{"d_model": 192, "head_dim": 64, "d_mlp": 512, "init_std_qkv": 0.0387, "init_std_o": 0.00866, "init_std_up": 0.0387, "lr": 0.00662, "beta2": 0.98, "decay_shape": "sqrt", "z_loss": 0.0001}
Each number is 128 + 24 x the weight over its row's rms, rounded and kept within 0 to 255. Layers, rows and columns count from 0. The size above them is the row's rms in percent of the matrix's.

# layer 6 MLP up, 512x192, rms 0.276, rows 271-287, columns 128-191
size [ 98  97  95 100 102  97  92 105 125  94 101 102 122 105 102 103  99]
[[130 106 169 108 152 137 135  94 123 111 150 101 121 124 146 119 144 105 146 105 130  72 113 124 131 109 131 133 122 158 153  78 164 192 166 108 130 118 103 194 146 133 115 113  71 159 133  96 128 152 188 143 137 167 108 134  98 135 151 165 129 134 125 100]
 [123 127 148 131 123 134 139  92  88 127 114 115 128 100 126 123  59  95 125 161 133 107 118 102 137 195 150 133 104 114 101 123 139  88  97 153 132 142 146 126 106 121 148 173 130 114 115 110 100 112 173  90  90 103 158 112  97 143 140 174 144 130 134 138]
 [115 128 110 122 109 191 118 135 138  99 109  99 150 152 131 144 121 142 167  99 152 141 104 135  97 165 114  86  99 172 129 167 132 125  83 118 121 139 118 117  72 135 116 128 148 135 125 125 129 151 149 146 155 124 111 126 138 100 126  97 143 152 152 122]
 [153 112 151  93 127 149  83 127  82 152 130 136 180 143  65  93 134  69  91 147 108 148 119 117 103 165 151 149 117 127 109 166 118 150 133 122 138  94 139 133 105  99 127 138 134  76 154 115  89 121 103 130 138 128 136  91 147 103 154 142 141  80 107  76]
 [106 151 166 108 129 111  94 171 110 143 154  83 129 111 105 112 144 123  99 123 143 161 123  92 140 121 165 125 111 116 131 105 107 131 133 139 145 127 140 152  89 151  73 166 121 133 106 127 114 150 152 100  99 123 136 131 184 117 127 130  83 152  78 136]
 [147  94 107 103  66  84 129 138 131 122 132 159 102  88 116 125  85 143 139  76 138 171 107 146 132 140  97 149  97 148 142 114 124 146 136 155 113 144  88 149 121 145 128 137 146 180 134 148 167 108 129 140 158 114  94 139 150 113 137 160 133 124 176 122]
 [172 124 109 142 121 139 116 211  78 149 102 176 138 101 101 149 159 131 122 129 110 133 108 124 121 140 100 122 142  98 122 132 125 125 135 134 175  95 101 133 133 167  95 117 140 141 107  95 133 141 104  99 154 115 120 109 120  99 138 123 120 168 134 145]
 [146 116 102 110 143 180 170 131 122 125 117  76 147 165 143 126  80 135 155 143 132  98 115 123 123 103 131 139 165 121 126 127 158 100  62 119 121 113 127 107 105  97 143 144 155 128 112 111 118 145  97 115 120 146 151 146 139 117 142 131 123 130 139 138]
 [140 107 122 175 103 111 112 121 142 149 114 151 180 175 136 141 141 105 104 148 103 127 100 153 106 116 153  75 131 131 132  85 167 156 143 119 159  92 116 128  80 162 126  89 138 161 120 101 209 151 140 144 155 121 147 112 122 147  93 119 149 112 107 103]
 [129 174 150 134 116 149 129 133 146 140 137 110 141 160  91 128 195 194 124 117 134 159 127 109 130 114 123 111 108 105 131 139 140 195 149  93  81 177 114 148 128 142 124 140 160 149 148 102 129 126  88 113 106 146 110 148 153 176  89 142 141 126 140 144]
 [136 133  82 136 136 114 104 145 124 113 113 124 110  94 117 130 116 144 107 142 146 125 129 134 145  86  91 168 118 128 132 173 114 137 153 136 130 121 133 169  80 109 120 155 112 142 120  98 119 106 104 161 141 118 170 139 149 128 153 116 150  98 150 166]
 [115 193 178 143 132 131 133 125 138 115 134 112 132  87 144 142 105 183 132 115 139 105 126 155 146 127  91 163 120  93 115 101 152 104 156 180 144 172 102 118 125 115 120  93 127 156 123 151 113 155 114 129 141 155 124  99  99 165 122 117  85 148 132 107]
 [146 138 136 128 106 119 165 149 140 117 117 101  94 115 115 123 156  99 130 146 119 113  71  66  91 130 168  98 135 129  99 124 165 153 110 155  96 141 123  98 130 166 138 144 172 105 124 108 147 138 118 137 143 123  89 115 122 138 130 120 165 139 127 111]
 [136 164 112 126 104  77 157 139 158 106 102  94 130 140  92 148 139 167 139 145 124  75  87 143 137 116 146 148 119 157 107 142 137 142 101 105 167  92 139 127 109 169 120 183 152  98  84 177 110  96 170  61 119 155 104 132 143 141 111 131 144 141 118 122]
 [ 72 172 103 104 128 133 185 124 150 145 173 139 100 138  97 102 150 126 123 124 127 145 110 165 111 123 139  93 146  73 140 159 128 126 107 163 107 153 103 150 148 127 100  95 140 133 101 132 104 123 148  99 116 150 127 166 127  95  96 154  92 104 158 166]
 [148 125 142 168 138 114 107 137 102 121 121 150 116 130 154 156 110 112 132 117 122 171 101 139  60 127 168 117  99 141 165  95 121 140 141  73 121 102 136 160 160 117 131 143 135 151 121 130 128 140 122 137 152 149 125 102 104 128 109  80 103 168  57 176]
 [110 101  88 119 121 111 100  76 111 117 131 113 173 104 120 139 113 128 122 119 121 131  92 139 171  81 139  98  91 143 135 169 169 139 129 131 109 102 139 142 154 139 155 117 134 134 105 100 133 174 128 122 134 134 107 144 167 107 150 161 129 134 144 133]]
# layer 6 MLP down (transposed), 512x192, rms 0.226, rows 271-286, columns 128-191
size [ 99  94  98  98  88  99  97  99 100 103  99 105 103 101  90 102]
[[114  86 127 120 133 134 131 131  75 128 145 107 144 149  99 136 141 157 122 152  94 117 122 118 162 130 108 129 111  95 135 139 126 150  94 146 106 141 118  95  84 122 116  90  81 135  73 127 118 132  84 124 108 115 124  97 166 146 163 122 174 134 114 156]
 [158 127 118 140 100 133 125 126 119 111 122 100 116 140 103 117 119 159 135 127 106 116 140 122 137 131 189 133 120 145 138 143 103 120 125 181 110 114 108  95 121 100 112 167 151 121 131 131 133  88 111  74 115 159 121  96 140 125 169 139 116 109 126 151]
 [187 102 189 148 111 136 102 142 124 135  91 113 111  86 146 108 101 138 124 136 132 108 103 131 145 111 163 165 108  89 142 127 146 168 129 142 130 163 106 136 155 128 132 201  94 112 156 118 148 123 117 115 123 148  86 132 118 136 123  90 131 143 123 135]
 [116 110 131  80 134 146 159 146 138 123 118  90 140 129 146 117 129  99 161 107 115 136 142 130 147 116 145 117 140 124 174 118 119 142  80 127 131 118 157 118 155 145 138 161 139 127 143 158 106 141 122 129 162 150 156  83  85  72 140 144 135 147  93 163]
 [105 134 131  96 139  87 132 131 172 194  80 134 116 114 113 105 125 142  75 117 172 142 104 164 119 136 121 122 159  93 119 138 130 117 103 168 125  98 113 182 178 107 151 137 161 150 150 139 144 138 106 146 155 127 111 151 110 113 116  64  69 112 150 146]
 [115 105 102 145 147 153  75 168 127 117 148 169 134 110 131 147 118 147 134 113 103 103 162 123  99 167 135 104 128 146 126 156 123 100 129  95  85 152 139 117 112  80 134 159 106 111 115  97 144 121 157 115  81 126 105 147 161 134 121 113 136 144 175 115]
 [122 142 125 149 161 122 136 119 156 138 130 128  90 122 128 128 169  96 100 100 144 143 138 137 142  83  97 136 187 135 107 128  98 180 111 143 144 128 126 135 106 112 108 147 158 107  41 154 143 112  89 134 137 115 149 148 137 101 114 120 141 110 138 138]
 [126 187 121 108  78 178 127 158 143 115 145 150 102 139  90 117  95 120 128 108 113  89 137 177 145 147 156 149 117 130 152 112 133 128 102  79 161 108 128 155 141 158  94  98 117 120 123 102 143 100 124 111 116 114 113 148 114 120 119 120 116 126 119 130]
 [154 144 100 122 113  98 105 104 152 123 126 112 107 104 103 173 155 114 133 125  83 123 134  68 140 139  98 149 129 123 140  86 126 141 100 199  82 226 147 147 124 157 157 134 161 109 103 146 216 109 148 153 134 116 114 135 137 129 122 141 109 145 121 113]
 [141 118 129 130 168 131 124 108 156 163 121  93 141 146 107 170  89 145 109 142  54  93 133 109 112 107 139 138 155 154 134 129 100 131 114 133  98  79 165 144 137 116 125 110 116 139 169  97 128 139  79 143 165 139 134 115 162 116 147 107 153 107 154 112]
 [115 131 151 127 130 137 141  90 137 112  97  79 147 141 143 124 118 142 118 162 154 115 133 110 126  93 140 135  87 181 128  87 165  93 115 117 129 126 116 120 112 127 131 155 159  77 111  94 129 101 159 150 155 114 120 139 115 139 141  90 105 117 172 139]
 [125  86 147 128 116 139 114 157 125 149 130 123 139 150  95 124 131 152 209  87 125 177 174 124 159 116 104 119 108 158  94  98 116 117 121  76 113 124 123 110 138 120 116 135 127 109 102  84 152 102 118 106 110 152 160 137 104 112 168 128 153  95 120 101]
 [154 138 105 178 126 100 162 143 105 143 124 101 143 148 121  89 119 113 135 119 136 147 125 116  96 115 120 124  85 127 123 116 147 157 108 138 128 150  81  44 152 115 140 145 130 132 163 100 180 143  96 145 128 152 125 107 123 118 165 108 134 127 131  90]
 [119 152 116 157  96 131 129 121 123 137 134  88 141 117 160 148 155  99 125 108 162 168 135 164  86 126 117 138 141 143 105  95 150 110 141 154 117 107 120 107  94  94 108 129 155 135  79 140  99 135 159  79 144  89 136  71 179 115  91  92 163  84 151 158]
 [125 110 123 129 132 149 102 144 123 129 138 124 156 128 157 151 149 108 123 139  92 159 170  83 127 146 187 167 115 175 148  91 103 159 100 166 117 193 139 104 128 143 153 152 129 122 127 116 107 151 143 174 158 158 147  88 123  97 136  97 148 139 105  96]
 [122 141 105 122 102 126 117 142 124 141 134 144 100 103 140 103 122 126 141 161 132 134  90 118 148 141 132 135 105 136 148 173 109 182 115 184 105 184 110 141 174 174 132 137 177 129 149 140  79  93 116  86 123 105 116 129 121 148 156 132 118 125 108 129]]
# layer 6 MLP gate, 512x192, rms 0.27, rows 272-287, columns 128-191
size [ 94  97  93 106 100  83 103 113  98 100  99 134 101 103 106  94]
[[115 124 137 135 146 105 127  98 102 153 143 108 110 105  74 124 131 147 154 126  98  84 108  88 126  78  85 106 117 128 116 145 143 146 133 150  54 134 115 121 108 141 128 143 106 128 134 150 121 167 153 139 148  98 129 139 159 140 114 113  94 130 111 112]
 [125 153 104 140  86 144  79 120 152 132 126 147 158  86 133 139 135 133 112 161 111 127 131  95 136 131 168 127 133 128 131 107  87 125 108 129 117 175 156 118 141 112 135 138 101 110 166 133 154 131 148 179 151  98 102 130 108 111 105 165 105 148 182 112]
 [107  99  96 127 113 127 158 132 104 102 124 117 176 111 134 142 149  95  90 150 146 137 117 145 114 138 129 122 138 109 116 114 160 117 170 120 106 153  93 102 130 131 160 134 150 122 154 104 110  92 108  95 146  99 104 156 125 119 117 136 121 109 102 157]
 [ 89 130 120 145 104 122 124 130  94 131 134 159 103 100 168 105 128 107 151  93 117 135 141 148 152 113 123 123 128 151 146 116 108 122 108  99 138  91 134 155 121 121  89 131 156 112 160 158 135  55 138 181 106 113 132 119 109 121 130 115 156  86 145 142]
 [155  79 160 138 104  88 120 134 147 107 124 135 128 138 115 122 131 100 133 119 103 174 130 141 117 126 105 125  78 163 141  30 134 164 143 104 143 104 151 102  98  94  88 143 135 123 105  95 143 140 136 137 151 118 120 145 126 156 140  92 167 103 135 160]
 [117  99 144 112 103 158 116 174 111 128  85 137 114 127 110 140 156 156 155 161  92  98 107 119 151 148 112  93 145 129 129 128 132 116  79 166 110  72  92 138 108 143 108 143 135 117 107  87 129 146 113 140 127 139 124 153 125  98 134 101 120 152 152 133]
 [122  96 152 125 102 116 125  98  95 127  90 119 159  97 116 132 127 112  72  88 161 114 153 145 146 112 145 110 101 105 117 126 123 132 108  87 140 109 126 135 130 142 118  83 115 132 122 162 126 111 121  95 106 132 139 139 150 142 115 103 165 138  97  98]
 [138 141 101 135 152 131 125 126 132  82 111 159 192 128 124 137 103 113 132 145 140 143 125 136 159  98 102 111 129 118 132 103 111 169 158 132 137 161 141 135 119 129 137 131 104 131 113  94 182 185 155 130 162 126 145 133 139  91  67 107 115 129 122 111]
 [133  78 105  97  96 121 182 129 107 124  84 150 127  96 128  80 135 101 119 140 134  94 144 173 114 160 145 159 112 142 154 119 110  96 111 131 121 169 143 153 153  95 115 106 129 112 105 124 136 134 123 107 140 152 141 127 125  94 147 145 150  93  82  99]
 [150 161 116 124 127 114 111 135 140 121 132 113  97 139 114 135  96 114 129 117 114  90 155 100  95 130 103  92 138 143 121 136 124  74 155 103 146 127 134 147 147 173 146 103 136 146 113 146 101 119  95 132 135 129 106 165 115 153 147 122 134 121 172  82]
 [147 174 125  99 151 149 138 154 138 106 116 115 134 111 116 164  82 165 139 143 157 132 117 151 123 127  99  79 167 149 136 101 121  99 132 142 145 162  99 140 131  79 132 106  99 152 105 115  81 122 155  99 124 175 113  89 110 109 146  93 105 160 124 137]
 [117 123 151 126 145 149 102  93 146 144 135 122 146  95 118 136 130  96 131  99 143 116 134 123 102 158 127 148 145 141 125 103 130  94 161  49 132 119 120 185 136 145 108 149 124 129 149 147 107 120  84 139 106  98 158 118 160 140 122 166 124  81 120 131]
 [163  84 127 121 137 104 143 113 114 115  92 171 132 124 122 115 137  64 150 113 112 149 124 146 157 136 150 138 146 117 150 122  85 101 113 140 112 120 140  87  59  91 126  93 117  90 115 116 137  93 156 115 101 125 121 165 143 104 108 114 111 130 192 117]
 [132 167 111 106 109 116 146 120 130 122 107 129 107 120 104 123 142 143 101 147 134 132 129 131 120 149 113 102 120 103 119 176 136 120 118 135  90 167 129 161 105 126  89 130  96 105 159 102  82 102 128 156 140 138  97 142 123  93  58 148 127  91 129  97]
 [137  85 124 140 140 115 120 126 181 119 201  63 136 129 101 138 157 126  77 133 136 121 138 176 101 146 128 134 153 200 121 110 128 126 140 192 131 110 113 100 122 157 142 114 169 143 133 169 149 117 133 148 130 161 102 152 104 126 101 146 155 173 116 159]
 [107 108 109  95 144 132  91 108 131 140 137 131 155 144 122  93  94 118 140 102  65 129 107 130 178 140 105 141 135 135 136 144 138 150 124 123 154 119 122 210 120 117 152  96 125 121 157 105 105 111 124 120  83 107 114 158 134 100 136 168 136 136 114  99]]